Each number is 128 + 24 x the weight over its row's rms, rounded and kept within 0 to 255. Layers, rows and columns count from 0. Numbers have three digits each. The size before them is the row's rms in percent of the matrix's.

# o: layer 6 attention output (transposed), 640x640, rms 0.0319, rows 625-639, columns 128-255
# v: layer 6 attention value, 640x640, rms 0.0191, rows 626-639, columns 128-255
# up: layer 6 MLP up, 2560x640, rms 0.0319, rows 0-37, columns 128-255
# down: layer 6 MLP down (transposed), 2560x640, rms 0.0307, rows 0-37, columns 128-255
o625 108:088108114082128139106149121125164123115100130137122140125131147134121120145129110163164158115102110117124143140136134146137112113131133141114126163135131145122112132128120082127100132124077113101156111102124206140123114144127142069134159125147138139162144135134129116178118118108096109166153108161112126085141168135152126159126116138127123139152128082140136131132114116116112139080126
v626 107:080148124088145103137145115131120141148107097136124097150120138124120098133125150105169132117100132102096123141095131083144139117135146151172103150183138132146102120129124129126150129154117172166125144135110098143118105129156156180193125104057154152127138120149134140113135142124102125089126095127129123105099133129097151132099098135111123136133146110120125123097124105162127107137145
o626 112:100152132136146113102163100127083149147146115161124092150108131127113207112134076123137141120143134097111120137116122111150086100104091111175122143124130116134113137148124149111172107183125115140129131126122131160065098160153141176124135142066144131152106135161151129093138157128114178131133095147132137119161075138071131121126174118097116126109118143104143126143100131133132141159181
v627 098:170122125108135118133138143142129133185138111140115121154138145151137130087101107142168111112141107125125170130142085102130146153151160164103136112121153134113129088122159082143126117146120176108132147140115176135153152142150084144114143079139087154126150108131145136134137111121110142126179165107129126121159122093155154121116147103111157118094091127137138122164116153052083114104107
o627 101:130124153095139127153082115143120131116144112128129113112102133165110144110178125129133138128077139127091136119130149119151110139157165138068152124131130131172127142151133112141126124137094133147146155129121167125148105159166119131135153142159115153112173137096130134170160119125155129160130144123120155101177117153105181141109100158136135127134160115123148122145153079113098120120129
v628 104:136076180160112137096147141113137145093124152124151119130117123115165154119155139122123121118118128108104116162141122135112124119120182080121128125145129114119098130139145128130181156104132097097148143162119119115117176146107130148131146161113166116110136133072180172130126118115161136127145149114162152126105100107104129148127161156163144118135134125157132086155112149086123130143105
o628 110:147135168177122119127114124163145143097110128074169115133084093124145098123162128110156131128099156126125118119146139142118192146118158140055120124165129141171128165176115157145128140092136104142149094137144099133142166122132128130166117107186136126131171154126129201155116084134126128156090178109136134141143132109135134090123103135165092119083170085153086143100153146146119136140132
v629 096:083146112123126094118108095112111141119105084144138199146100133141133147151131144177151158137171120110140123117131153162131147125092151094158088116141135102109143135131161136118163119144137125131080111096122121117120136177100125143106140176173133125135100131155113139105133100144169144147089061144187114149122147133124094098123092129150105111135126142094168127104132132169145131092149
o629 103:127111072136136120116169128100101139170176118124110106183129129085133140130081151152125099112175138112144110099124144115111151141121106114170100106177154117082151095112121118128107070103115173087099112135131144129110126108083171128175123111126076102139117133104138118144111159126149148090146080137082109152085185153167122120117157116090143155129143141123119125161043150135131124129066
v630 112:140133135135128173114139131110104138106157156159133121164123145131173172180124173120124139158177177127102110119140132180132118146094110098148097140128145106137131106115128138096119138122149134116110100119123109106124116152146121143109136172174132111117117125164117107123116097136145157147094129131129121126113082099150087142171105157152078098127158104137138113142116130071146096096182
o630 123:128112110125116113102109126112099102123151107115156127148138141093129097116108151133117118121148105100164164108103125133089155150135125111152117151117188125153160109140154113119028115111178155114127098125144129143151104129089162126167151169106127112118156149112137105138128112124128112111183146156116071167106189101187127122104143118145136128125119130119097099116094115130126096143102
v631 114:147136151109136121103110120174149129148103134128155140083138090130118157143101143154134145110081107151166159142156121106114175143165172128119115093135133134140119140128115141129088097113127099141114116132154158128136140119154081122112123150127117127092113073080181136113111137118111117123140112119140123102117098144112166198118103134073124098150136168127098113136155148157092116129146
o631 115:121128136090113130161138117144117170130109162133110134130116113139136126135170145120127123133086143109107098172164147129138137108127102124068127076107133112151114156115084109106208127142140125113083119122112129136077150147143081106116111120183106124119079123104132111108122104108135181112125086092164131102149117141052130131159121110115090146149136119162143134144151159128104135118127
v632 107:137114141162152176096136104118128155122134107154117118095140093132152139201109109128128143111141115083170124127149092173147115132152112129128116124176131128138137080134115137161139132108136105141121093157120127148131104178145118053126124152147126097085181124104113113199090135129176149171147154114130132138168116115120123158129169111132172158138158117145141137111084147109090152149121
o632 109:132119125121122145132093150144154169122154114148154133067136111157151147175114133131137120127136120126134114117139149144157120138132113129130136181164112123114152126155112118146101160135090119135112142163128159174147134135119172099140118089188103130102188143098132223179129117128191160148093136110131121149119098157145153118122115149127139153114186082120117120128119122143132121122113
v633 100:117099134110071160140115119128144118100108144128083122120106135114131122150145113139119090127116096137097143138132111173114127139153078111117161132131148108135151127120133120106158105114142154122116093150174124134098106145056131147130151113131138102122099136111128117160107108143141113170127107113114158154160113185162129160144140103126157114175134139160130132105145130151111086169135
o633 101:111126092105112137129142135151150106160136117113118125109160131174142144134112114134119167127076136142162116153099141113096138096169126167123112134164115160054148122138122135161145113091150112172133123151109119140138177158076161125136129093112116129132118119146137090103119101114153114126113138094162114123112143121124139123127160110137144109146110115144118110102153164117140114106122
v634 111:097103113112116114122169087156147127124135152064125139079150130119136117155114111120123161110099099172137135108128094105141128114118148093120172129112148178115092122158135116117150107123123137116111112155138173135109136131127127187131116159089117107126140098135105180100135118153114095128195093115115104186107143151160147131147118108077111128178074134129134162137131168135159111120095
o634 118:139114118124122112116131119151137149128109154093119085146140097103118150072150110133129189164109154146098123143125122102120147108113153107098143109108140135154130105151108124154168108070108131160173147134109077104094109155135110163136118120103110138133087125116137134115139122117110157143127116118140110081142118144093128145152131117120126126128116160150102131179139149091127153087134
v635 109:142146133090123121130150135141131104108166135101145164136130144149113109058154119154110118119124079118147142157133121122100135132120133124124105122091105156122112132148107077103137145133138123101138125119087136151108133090126117178147152096135132115149128109047173138113136080134127133125132147136129158108099092116106135134095139092113116100153119138131125099139183118151156129175151
o635 108:139141096136135148127133134106165079106106149088106109135132158081116148131159152087114110108122151171125134150115119124126168113089158124098105061094073159148092141089134118143148117109144104137169118141141107109119160128133085167152142126150135106133091099167115133100119099120103144127086140122143125088111114083094091115140109110114127119141126141131098121147172132138142131145168
v636 100:133140100143145111133098109122099178141098121131116155145136151153135144117116125120177154152144146127106129119148111126140116110115143116135162126146105083133130143134145113140145149106114150140154118140167113117109135128118119106133140131138133150140121136131104086116108143128116144132120122131123103162097109118146077134168098173146114138151146115107121130124118124088137097072161
o636 099:120119139157124121092156117101128135142127117143106133161103123092145118114078123132116148122163107096145132094146156142143126138126132129178135147146153075166140139181135125072057084137137136142125076122113123123133092111129153109161158128131126130144160140123110161148098164123122085154159157160110146181128157109162107105117127142140141164144151120118135135110050101112101122148075
v637 105:103130129140127160098101096151116142136114100140123169113149120126160133147105099166126131101127121141123114162127151120149123149156116132121148126118093159110133142128114134156130048119162095129119146121163143116148109125132110128143131131160120109132109125134099104123114152123148116140167140119140125145121109108093108144151129146109176138167164171164080152127146110111120112114137
o637 112:145131147134106128151132117100135165168114144105091192092126129113163117174076124143117137127083060128117120117164159165130125138139097134140164096124147111159147143142093143104123113131097121118096128172123130082127109091130079110148125109103137086124163148155125180141119129125081101128121129124089125126173135143083097131139087146145138176133141145101165156110130096114123138139098
v638 104:081131173072134157113140095143128112127104118116093110145139125134131136133134136106131147142104113095140133143138118159109158115149135093113086134114095129102132094115134124132115148136153147105130073152141107115136162134141142112101120151128103077121107141112109097107136117139105104128144089160193137141162139170099163179062132101108110130149133124106130109129130126119109103098155
o638 107:126155103130127128106131105119156153129123144131077138125133120133153184136156137093118130145132190111133116133103132143156135081139127128133104138093118115126145122127161163148132099101117124133117095179093118173112166165109151157135056127139084139172088144136158072113110124107165219111121071140163129138126123128110141113110149090102166134150160131142144148167101147111147123128164
v639 112:116106124140139127147135111100140165109126084088116112157122109106113118162147101125147133126109141110127135115115127108107138138095147110101168151110136115142100102157112160085194113118133113089117136144139116113166105117094133142171120148096144116116134153130096150154113126133153128163159150128081174169091110127131121097143162139109109114165059115131116150127101144077099125129078
o639 114:157103138102128114133119151146130120159129142129132108156156109121131143114112110149146175116133121099138128119114120100123157089152155093126147168118133132121157090199113145159148081087133140175153129155104073127155089148126180140111134137127135136120144144136128131125120085139121093142111138146137122114149116141146142096100126140130121088136112117124122116110067098108127137081131
up0 110:143155095105089134120112148152109108165101098120119119125135138145122134099115113105111147202095128127107120128131181165113120143147102130095122149174127109136103119132126112154137085131149080124133128123133114177083114158110125135118135130098135120140118139098112169125126176123139107117155130133131132158132114164090128112129131119130099115094109133124155113144165135113128133124121
down0 118:135120099112113152121107114111136167119124152149091116118131133148126159137132140128122160112130107176140124084142146143159150144130091103151104128109127153151155187107126162119068112110121124039138109091107128129154091127128118129113101140120130153131152165124133153100109106121188173156126125161087146074146145135160117131119136111160162103135132144089147107116144117115124161099142
up1 104:128133108052171117133106112113119158147134134148149094086149080182153141136121155146141113142122088170118118113173125122132127175136128138138144135169126103155090115143114168157119123117192152160161121157091106096099135144117132121135139131115113079148128115148125107138121122144086103144146112129104119149119122151124127118128132073115161150145116129181162049135112154137143088142150
down1 100:143125173121154155138168144137174122129142121142117097093095102115115129075102118116109141148127101117117114126098115132114127130117113153095104143118093170156106107120117107150099201125122125097127097115184187135138158120121141125132126155117139145130113167120170174139159133143120143148078128126148116139085125114176150196092142145146142119117134094142160117135086144121094133129081
up2 094:144108120125155121106126129105065114128113100083151125080117088144113074135118113114131137112146142123137141086138119093132097156103176084121138145130114107143172101139129128129093120109131135138166058134130141115130135147150150137114148106126129108154160156117136110118067135129100148172130119096142129146102113121132092131037083122153173146128138141113099115114130156131136101117179
down2 093:070103130130073131120138151112124109136132160154140111154116226074073132158117114161142120126114179177123114126122157151147165110129090118121120133163146178090107122106100101122147088152142108114141158138146120125131134143109090135127101175131138112087078097112122111129177123136153180124143100133149137088170152164106124148160148150117130128145111154122112136147142114061147110114151
up3 103:106074099137091084135096093151143130137112112136119135139066180125139114125102101085126130103152117123153155121130157150065129137134121144167127139125153163149175141094156137134126085179122111133101146172106158149139140155090125110160145135094151138126154162129091128122134142093125140155151103141100131165171131147074095109147151162111117099151139133109131140166098181124140157046111
down3 101:134093119157145114106112125153154076095106096093109126124145086120127165148169096117135133189169117142101095117134124125144105112140129119077119079104148154155134188096136142151104142062120162081133105151148168140140104096145160142141159113127138064144127105096126105127138101108139134147154077152119092127108147110164162147123142158134146124121114120115187126096112138094095128126141
up4 104:112171113156143146180094125119126173150089128098125095139119105154137149129105144150153107136121151092150127145122112146121135104138140128104114131120091130134163098162139109148142115144145107168150121125088116154131108107111128128136164089098123143150118124119142122139114102126106134136119117102140136121138123144144115126188124067109170150125154134096163149120148133126172109109179
down4 108:106134124148133100089132058159143122109181090138111165124109126109138150133087112096135161116135135165137125146114076133120142157103098138139158156208129131187193137138125140122137125097117112098124136130117167109139155129146117138110086124127151099087102182142098119146116100130158134060133098131152111115175128131115138115117145173104164133164119114144110115156171163107143111144111
up5 097:140130124112091108158147131083096128105110148081178160141112091121157132130088143087102119153130168168128177110152136138114126152108107163127143128148109108178153144123132147143129102129104153139126145128154075149166124129116105108126158132130115164145138117134145136122126134122123108144127143158077113075128153186109174149183132164126106142110145189130126182150128131114081178123137
down5 091:144114145118067162123116152127121133176146129146136095127112122121127121131110125152131107085118136111082129166102107127151143157123100115144135151120139111059099131107149090143145145148198107105150142124163162141104143127153142142159081127095147148103124132145116121097190123119130173127154154095130183170133133086163081124165112187165153177084142150078125160109084118125160106084137
up6 105:099101128112141130173122155138134109150101139138167115140144100128119119130136135071110078120139110157117139120096103088129117128126125168138088127139152099125160155184133091169115121145068109111155131122138123145152129161084147137158144124155147139122114164084108110133124168097132131117108112126138113103126129156099118089168178146151158148147097112120127142154137109128106141117098
down6 099:124134087082142255080160157113094106137134139089139114135115112064142096157137112139080150133116123093120135135122143129112128070100144108141108096126148151181127169087129190143111083137073105079114159115139162122130079131141127114095148106151146131108163155111112122121132093129098135161135119117104137139125110120147134127103079095142115149111160110085157104154120127131146125122109
up7 092:122089100093131085132124135112151123136131137164160146093129091144100107115151136108098076138104133145135105162138135129125149093140142107109115139132152059185117181108110151126112086180153114149122166116135105114165107148095149114109140112130111140111133106100124137140136119072153094151138103095118157122127119144122125121185104097115128129147135175144120101115170112158121153111091
down7 093:140161155130124139112141148117112151107139134122127118147148178078126148127123131126133129097162117093115155141100139164137127099121098132149131118138091189113084112142132095139146149102152105095116156148154131142109114165112111175158138222140151135140122160177110133126111167116099142118132163097135107154154180135118143105105134136130180178150132057118133164134121128115111120102182
up8 101:157150146121132135104106131139136127169090152121145142113134126140126164118128099120148120125140143143095126126133152139100134146115143120103154154196124135141114168129215124131086111112110146078131142167149107117132135126129086129117133124147156161147137151088073156164107104131120139156150096107102157151111109172142113114120147108114062149130115122138119168166120154119130110119121
down8 103:122114118151161129132087106124115137143123124124122115130127125117120126075061146123139151139134136096157160142138125141141134146074121114164096126088099126101130118100139113106171131150129122115151127065124117130158162101092138134150137134147103143159118109182146130097146150170127138139127170150104122130113141115142133130120146066165146122116113143097098157094116146131097134164129
up9 096:115135118149146160099108155142146093137129122145191108090124102146164159112124160143151127155069141120064136172103062147113078115122184081080139179138126131128050151144129120143148120133152078129120137115111139097132155137092113148124139137120126151164137107143104115142099133160094136136103095097109123106158152139137110121155149098115126195119101126139156144139133159149130166159144
down9 090:084090174103115158123178122152165183105113132129081137164148153160153103169167115131105150123148124134161154098124188106144128131119115115150124116152120142156156112118136133114146106124122152141116132110140124179117109156160171106135133060162132113108125166115143134182133143107144116168140147098140159160068142106093132150128148139131138091115140075115110086113122112146106139075136
up10 105:155137130130177151134106114126125124170136106146162105116128104137145121117099143094133117150113152094136122148181115119124108134141109141118145123109095090121131100121158151138122127129154150096169123161092117130170093157081119163134120142082096161147139155123145166160125113099100123125149118159081125118111133152071101095074121116151095169128132140173129134106122106150100124134130
down10 108:113128175146132123155100133135153144138136136106137167117131121075098169076151127120136143130127160140136173066073128164147132147116176158112133143068088134118144151094135150132130114138129109109142125102136145120133123066103100101142171096137175099089137131135135134098133119150108178168171157127115107112158134118135125138087110125135124137105115088102128127140148127150120134159162
up11 100:112150131116124135117129106173168102118103117089116099080130144161117127173141109101097119170076145144137128146159158143098170139121100100151092119152110132145155123138093106119121127123097080150120114147066112108202139138124100150174115127154133112151140113143135144116108147131149160131112108091106136131175103141149119124189113140127147120121129135129118108120153148094141151147179
down11 094:161077104165106086128084144153109140190120134169142136136106108101122126105100148125175128090115136137157117090083097147121092104147117118103103135121150149144158143151130131152086135091114103142104152149115118122113158084179125129122142176126147132100092108142128119113129105115119127111121128112126149177119164158146138125091146119111133127156123166112144087148123095179112128106130
up12 096:146097109058127105150119082108102146152096112148139101135087173178151103124105107119118126102107117091135137118119090088136140144146130145137136146157114129098131128157143131155154141145150109182134107123144164151145119184122117094133132124116139118142122140156127182093081197125136135156156124114140156087158108092134170130105126114142164129134119135131124102151158116096132136120150
down12 099:081147115151120192081123129086138133114109146154157089101123126112094155098116156136115159120126124117114204149093138167124115143118134079150104141128121144130092096142144144134144122110123117155111109117112112122109114141103109133101156162115121140148131130142136099128124112132144112116099136158143119157120153094138101173124178132142174145145185120168131083110133105152113206113130
up13 097:140125133126159127168107055142027114143135118123134167106132100176166140146121131134136077137133137114127125087156129123104155157107124154115144168168097131138116106153114139119136156102143152140117120104126160134151139130110148103130110169099159119149132124116151136086115101089129118155117129113131102124116102103130077118119116174153148138107135140120119139138157112161141118107125
down13 095:119147108152136143080125098152148158129101143128144115115112180141131148119143128100134166169122116130077115156153153113120141099148126128145125087121135118168114130127124119140122154123093058157113090138100101126138151097146099163073075060133138109086100097107131114146117095181144134107114140123172126178124119152112148146136154141132131125127103132158108086131102133144102130122131
up14 094:125136119127159127155137125110135112115121152153135127103105141134117114092087135143152108115101045121145104116105055159145142090109136162172142103111116100111090088091114148119191090197141071133125129089081125170150126153135116132147140088123139097123097098131107131117118167137122109108150131105104112120141126145094180116127137117127140136069129129124181149128136119114129141132144
down14 090:075088099127097142116113110141120129155106089112119122137123161124132126145134127094094160150174132087109140133129154140172117135160129144159100192107088129118128158135145123125092163094132130121100128101121117112124143142120140133118126113134126166110145174137137118143085109118136152182131122157143160142144143124127152136142152140144130082119119125140075163103130112159114152134143
up15 101:146171078146134126124127089163174126107123131128127117087143146158117101159115128117113141169087138113132133127147147134134068137135120111121120120150188116147115081174117136128111143107125091161143110102115133133183089118107130104153164141094138097145140117130168101156160135159107108110129122084118082143130096157089129101139132097173138128115111133141124107136149151088141140119108
down15 101:141151178118135123129113146109094169147125169107145116136151109098143168112130112094151078128166142154095117140100123120113141127110138125171152141095109083120142202101144099106126128102138183113104106123102124130109097133123130111122134136130114173125107146149112147096113149157125126191152130143127116105138134108177114134155131133092112119121159150121188150102098111186112100144128
up16 102:138105131128123128119134128130136157163132110109132145139067177179170155068162160076100130123140108130132136128142107092137111163141108118155080136159127108147102146130168130135109067185173116165173134122119148140119166131102127123126108106112136114090107193137092110105132152054128107136131100142138131095123174133135074112181088156118134133177099147123134106117142114156109106104108
down16 102:104097129073122121141133081121128126076147133127119096130138154128083115149113141140150124157096138124139121146055103127172162094117122119105125115141109130147159152149098139110121155117065145143171144144121144118130117148151194121130108103149138159137147144132123094144143134141118154123148092107122170124156065144156147141107091108151132102081129110133152136162170148103143125154148
up17 091:153160087148142138117133122144144137123120133100131091073142129114142117164149064120093182180108121142102138121116105119159103112141140095140165087094127129148117113167114116120150110134147143114120132125135115103153077090138131156125096125094127099110102144126165131132133106161084109110154072144140125104127086138121140158139110151103127147118117095132127135139117160120123139095162
down17 087:159133162117109100130131138157117163149122126109149121164108086129139123106137212120156112080169093120116128121088081123137136112125116141088103150137126167109149155071147113129118120142123148129184110160168167197096139161087134115135145128158166112117137123115137155114103183127132173119101148067138137184136186115131118065116071131131136126117162100109117102163135125129131136139136
up18 094:129090060137125125174118124137118106153099133134180158093169074150107116119112094131102125120140132125118145168127129102143102146105110094144089122132129146120106114124128094137068129164146105134133106127093114121138146136119144100132169146127135104140124116111108151099158134140050110127159153130138094121109094130134148181095143101117157113139137082155118115143110127139154176124114
down18 094:083187139113155098143141112122178131124111098149140088183120133133148117187148100127120159150132127117097127134130153160147102108153140147108156098119139144128133111140140103118185125109154148124136098096131124135142120095131075146133108117119176118121134157129139110124122127152188133152147093138150142147118131152135147120146125121139142136092108151137122120114130146146125124091121
up19 092:104133101153102087128123083114138140147103133117143134176095133102119121150087167115123094145099114120129137101096138161126124121142119111138103124143084136178116132123142128158134039121099138183147110147133142148161138153164093101184161064113116122110113136121121128110134156117142143150175154114069157135170133169071132112141151140121101155078194107126115136159117149098099115091146
down19 087:133131157119096135113133125162139119131123136124118119125127167109131110098134119111140152130110125123106137138109142122098120109113128103121145148082142115101124120184150158132135210120155137167101119128168150123144090113113128149131113128124113085138122156093121106169160114096184125150109119121115132137122120133136121131131052159127143152146125156149114110128140119166177107169108
up20 099:123181098149127109155126151155141145199156118123091106132157140098134108148115102100103155147121150155113102157147152128148132139117187147160146156160102157154126113110181097156129167163142129116095117118119121130132152109168106116128129116107159111132068132122176138108140163138110126155131134142109141113105121097105109183110111130136095148151108093134137116132134136166104141128179
down20 100:127111112153107162077155147135105129088151131130147118096113143150097164076126109118156122114127141167124129082123090146132155136105133130168138130124109129102123098101103183089133088103119141108147189129092133114116101143099121125153139174186102106122157174142102075146173137118094181104122131101158094082203091156116146083133134117116092118120133139166152150144093126106145154116100
up21 110:140119109096118115147105133121113138123144161110139089125092122119120148196089131116113104102099151147050111116152065159120135137145103133121103160132136125107140149110103123092166076124169144150098132139090124151157141136143133116161174159133092156142095128090157100126123127101086117146178101136159117155121123146110119121105163147119154139123173108124135150128123168121127095118138
down21 122:071103106162077153136136082097127121131168124157133093137165134136100173115120155146124127115120139095127131126156141152164136143110120126184090126160148215073080119121119118143123122133147109137118118111135111116084139113119156113146070134139133140165124138156154098088121132128105128116122124086104137130119139112136139115113132129082121109128153105108097119144099144154110120141121
up22 106:146098120095114103151113144138097156118159116177089116095155128117115141128164176143144136185125137133099116140124106162141079124099126115163143088137136127140108195113090124104178113135104139154170128106100130119145101137107129120142119109112111124080130166108106123143095141141108121155119100086168149116129104134117158113144094128094128165122139108130160073116104159135125089158175
down22 106:170119159113128107138152108143109134104172108102117111138109129134128091125124125118117145084128136116129130151113118079150130137146125062109171148121060114127166174124122073102105151105153151078122140099138169146127105130125174115144077148126096127155123148090170166068124160129119164085083178117127147109155131097099112123121133111090135101090131126116133098147136153151101149123141
up23 088:143127092131136136137130134120154099120134123120109143096123130105126104084137089142090174108098126158094139129156136081110073143147171142187082096138120141115148087093111123185140110117115083133142131112118103143091148101170132168145166126101118108113100147149119100168135109129098107113165112137095128125105127161145102144130158086109128114120133110110139164101161153128150137125122
down23 083:115170176137136135118146106124126141125138149126119134143130134126136164125125122159177103166160152112110147127157117176140143117141134118078140127134130107136135151125118147088119135147131137111125094158166127099120106148114101135091146140149109106117125131126148157147092133150117172109113151141129155139123134119110164107132091180129111112147086126125146115132091125165150097133120
up24 104:153103116126126128127076157142117151139132125122136121130143103120134098139091166102132100133121095112120153117152143140087125145123135102113128105167145118113122124126119159151163133126164137125142120105093119121158135175107094152110114114118106126119130181093180162101103096129117137119137144085171154100175162139113092185108093136136098148139110125115133130126121124093152090108121
down24 109:110132148119131118101137126122109161131165076175166154166093129097134163155152126165148166130130206131113173092150108136118138129194149108178148143147185093111135132158116138139127116135123135134094111153121105123127133083142168094171143139100121112131136118119105135120096121107161125150098096155137117170119106157131086139149102111141122127129082115143144147174099125132109092105070
up25 095:130141091114111156132140162118105141139112144094137139136156144150166129108120145096098102130080178117148114101165140122121153123096108040122146136122161026162147166135154132131134133145164122127169130132146073158142096129153083133148113107123095114096126114099147131020125143120108108136147141126095149111113120129119124172108107112154132110146158150150131100122154174107145114162127
down25 093:142169171138163132136114100129167113171134146113114139094124130095166149129098124116113166123158110132126098125110109138113118101138136173139142108164106183129123153116137136108156102124124107091117116123139133117091149153100111139145136171149114109135120106111131114134108141158166153125131095150096093116131151148087090111120149110091132185168089122127135121153080123148116125090144
up26 106:167146133103138136141141108156108107186119156091191138127128108158125067141099106104122106128119153148103124128133097075119168148096175100124111135166111106117174129148135109179131137140161105142132146166105108140144101139095110140147149151138138175123116123119089155116127109109116127139118161118118093102140102116111112090153136147141131124162111149116140104131152121122150171087148
down26 103:152112142098142176134129147123133130077164134082117108178069134113088126116119143154112121148109154119126174138148109103113146091136098134127149150146149139175106150158107113133144113103132066145118142146181082147125141136095119092141119099128117088104106153113117157122073130095130132076110127130145131105091087134130133136097121121103133107179119158136072154123146114127145139144115
up27 095:118140128114112113102126154120114112147088116129157133139136110144096111148129131070156136141115107107096142169152155147107092119140096109142111164131177100148126137115166114135105120181136102130108108103143096152135089117130107127146078121114133156121129101141108168148111103114146158121137126119108107143137139106121104100150147137167083139082095137123141123083090122110122128117120
down27 095:111108120053059143178142115134116119166154127104084132110139157136141105114152120154140135134103147157117119107137109113116133125111119109122138145092111128110159132136164132143109149150102155130137146084153142101097155147119172145138155105155133167134135125136162112119106158114088120128152143082153163127108094129109133140095098133105153107115126106117121102161146114142138101119151
up28 100:127119164049109115132132122121157106160112170060170136145126137167151147156093148130130133101144110105154119131150134109160135109130131138127106155088136113120122134117118160132127150161143116176121121142110131125144123104120078086114106197094111122128116140127128164111090127096151083175118114181128131119197104089146098128168127102131137128100114140146103118135134107142070109115145
down28 094:124125110149163130139114134139123175079085103170093110154082171093091113141122109173123135182080087146123106125086102146125126144145125163120136151181144149119105111153152113107143108108098121111114122115137120143115153129132171151101136091146181166103138114117123136117124112142135142091131153078170145130089143160120124124083132143140140099154144105123137141057100124124124128138125
up29 093:127106140145128112115116128097156139130110115107122126143105100156107132099164142155124149115125138133121140133117118130162110185117121113150165133151091119146119153124126112144152095105122100130142078126134094110105124125150144155170127100155091122149093142109106164093126135098124122112132114110129122120058119142119139126124107132112090071142116132135135160111126139131118147158141
down29 090:140155099109146114119131115146116084160103130101124126097178156133117136131116128122136163141113128129101152159171107131125161092140132127092111164098150161111119117132119123127132097121136168144106164122142161144173122169105100078102093134131149125154156123141155098154151102119138087119148154140109115125143126120100130108138122197142145201118125107121129097161115128108142119128139
up30 101:063126088114131071137098111113173125122115106151108126084151164104148099146104084121117142119123120124120146111118085152138130165106122119104121118196132152145153137125145125121161137112133131133119107139139133127173196158157131140161137144120140130106156139122114144151134119123118088142159123112124121115177125138104107105121159095087126100120138121095129140122177130121150142109156
down30 102:181135167093151147114141145140089151153082147122148138113100130199145127096151158123150092130127134161108111146088097093106126090168156091121140113088124084124063162127120169169129140139121141161087113116134069111118112098112127116117156146128149090138164130127143129117142116170154107148129129164095117108122099092112084131154109133124124131120131142119152173160115155129113107114169
up31 098:138151139148165103131115085144138193133132127141174135116065092138145159107183112123113103173139134135112165117118107129157094134079093094078123131161152097193161160147131144138128085121162145177155115126142107161131133147087138105192116123134130099148128129096137146153143161126130101127134109122126163092131171117089114107105137099096139132135184137165115126159115155090129167114082
down31 097:096149177128102097159123129107124124136134144124112146143192140091132114151119142141128159113088099123149144113128134122179146154126165112161137114142112149122143127130104106112138102144137121103148112113130142132136094124125134149116155162137151116106150125132136086113151118135120150105196134151116133133155176134141133117109138133114133147107083096117109149141124107165114170143186
up32 098:101142137108106125134113125091122144176122119163118086129146131142121143153128148141140092100151117122116137139139113138150090169115109153132088111114120135131108117120168135124150132131136123095132123135108154138106094115107121079129147116097150111133123138152138101099092164145134118217148092127110102124117070098152141110109121130152174141162086136119140114114115090132110175168092
down32 099:144125153158114124114125127148129118117110142084114196110134104112115098143131159147159154162111145078149129119165115103103126129161109104116180118125097102136126153093068097132113141100136148130093143138134112124133143137129142158128106146135139078115144164081129153138133102126108132115118146109092153134178154146133149127137121159116135103132140138120147113144164211144130110151124
up33 091:120125100087104126133097103123122121130121092106110107121132123093130097149135123103100124144117120093113119085122114105106136118133124141169096170127136132134126108135075084101144102137093108091121142124109154140139095152141097110218148092126086110139126146144120142099130083139117099128086082140152114145141093119146109134154125124126115148146142102125142117127137132143112114151123
down33 086:161176125142137149133152143132126143119125180109124158115088130179119174137132125124147149102141158148077104162148131125108170127153134130127128100142120072097144170121133137160139124118179134156124133166151105146099160125135144132081093152130121132128079097095120144177093157125143117119127139122125137153148122148089134101135165143158106116092114136140104163180116097098178121102110
up34 100:133165092140118145176128095161109143119140137115130109128059118137157115140126128106117120136150148143144129128129071062117123083107145131124135164121179118138131113146181114127122118154130132182094098111125124127143091124132088125128153170140127124127146133153091113116102119136109123123117114139115133128125117113118109098124124133114118175131122127123125158143089119141174153155106
down34 098:165071162141122105099157138142184122126127128121136143129183169101134077108164110169152119122120159136161142134143143174111139123165175088165130084070133114117135147125117101146157136110133079139151140097125133108112114148123151101124093108131133126129092097113115096132119148074127132142148133124119144091139139124157104136138104154117158098119150146111127156130128154104086101119140
up35 094:140131117141084128155136116089104145136125134153140103089136122139127122147120131104142120112102102127096138133130135168111078115126160148140103114133124122132072124149104158154144127166166123134125158097140165131145158155130119103109152127144156178130105170080124129132108145136099123124150137109088148133111119111112132092122127156103133145131131064125166096154102155104074134122169
down35 089:137117127173118108163091124139131152120122127102078142121148162119150120127154134114078125165118086143163130092112145112140146129100133156132124153173110154133180108070147091112162128114112132118121128119113134140119092130117135157130145112125136114179119122143141112112140119150116129132112096147167155174140121141135150172131132111134107104103158178123088124112118132129163135109111
up36 104:141138105099100141133124135156150126140142156116159123100115131130115107130099140154090107181102105154107154144106169168146083173129183121157122143134131131125115133119122149137145101135123106146107124112139112072118145113189072111141121084107142118137131117115129142131134111172115141152166114108090137125155132166120151139112126152156056176094151081133112156152118157127085110121139
down36 098:102138120120097140132142107089092174154129092109148114149143091108103138128125127115132114083130124155102101129126087088087091096137139112109120165131131071129144116147128120135111133123115148149117159133155113136112126157079128133113137125126098167139117144101178104128154133096110112119113120130119126086084150110132118102138114121071158101148151106144142113156121144117162153144128
up37 093:108140087151119128128103165116090146102098138134127133116154137130129123149123128113127102163133109123139151106152097114167142117133159146117125142127125088136143105152123144103127099104148103150130113154121096097113099142122117139129100142125152090145122154149113161136101099110147081135135118124136086077138120119078118076139126118146111129173139076167143152101107121105126147109177
down37 090:122144172122108128096129117131159127138109157124138134106111093187138101088121150118129150145106147125107091126121123089114097115102132140130127114094134119104153168132136120155153104162114133140147131138137140100134107140153152132153153118110129136108145116131140118150129199178106120120121166137099128156081085141179103182114135123109161130120131184117120101133125102175127166117113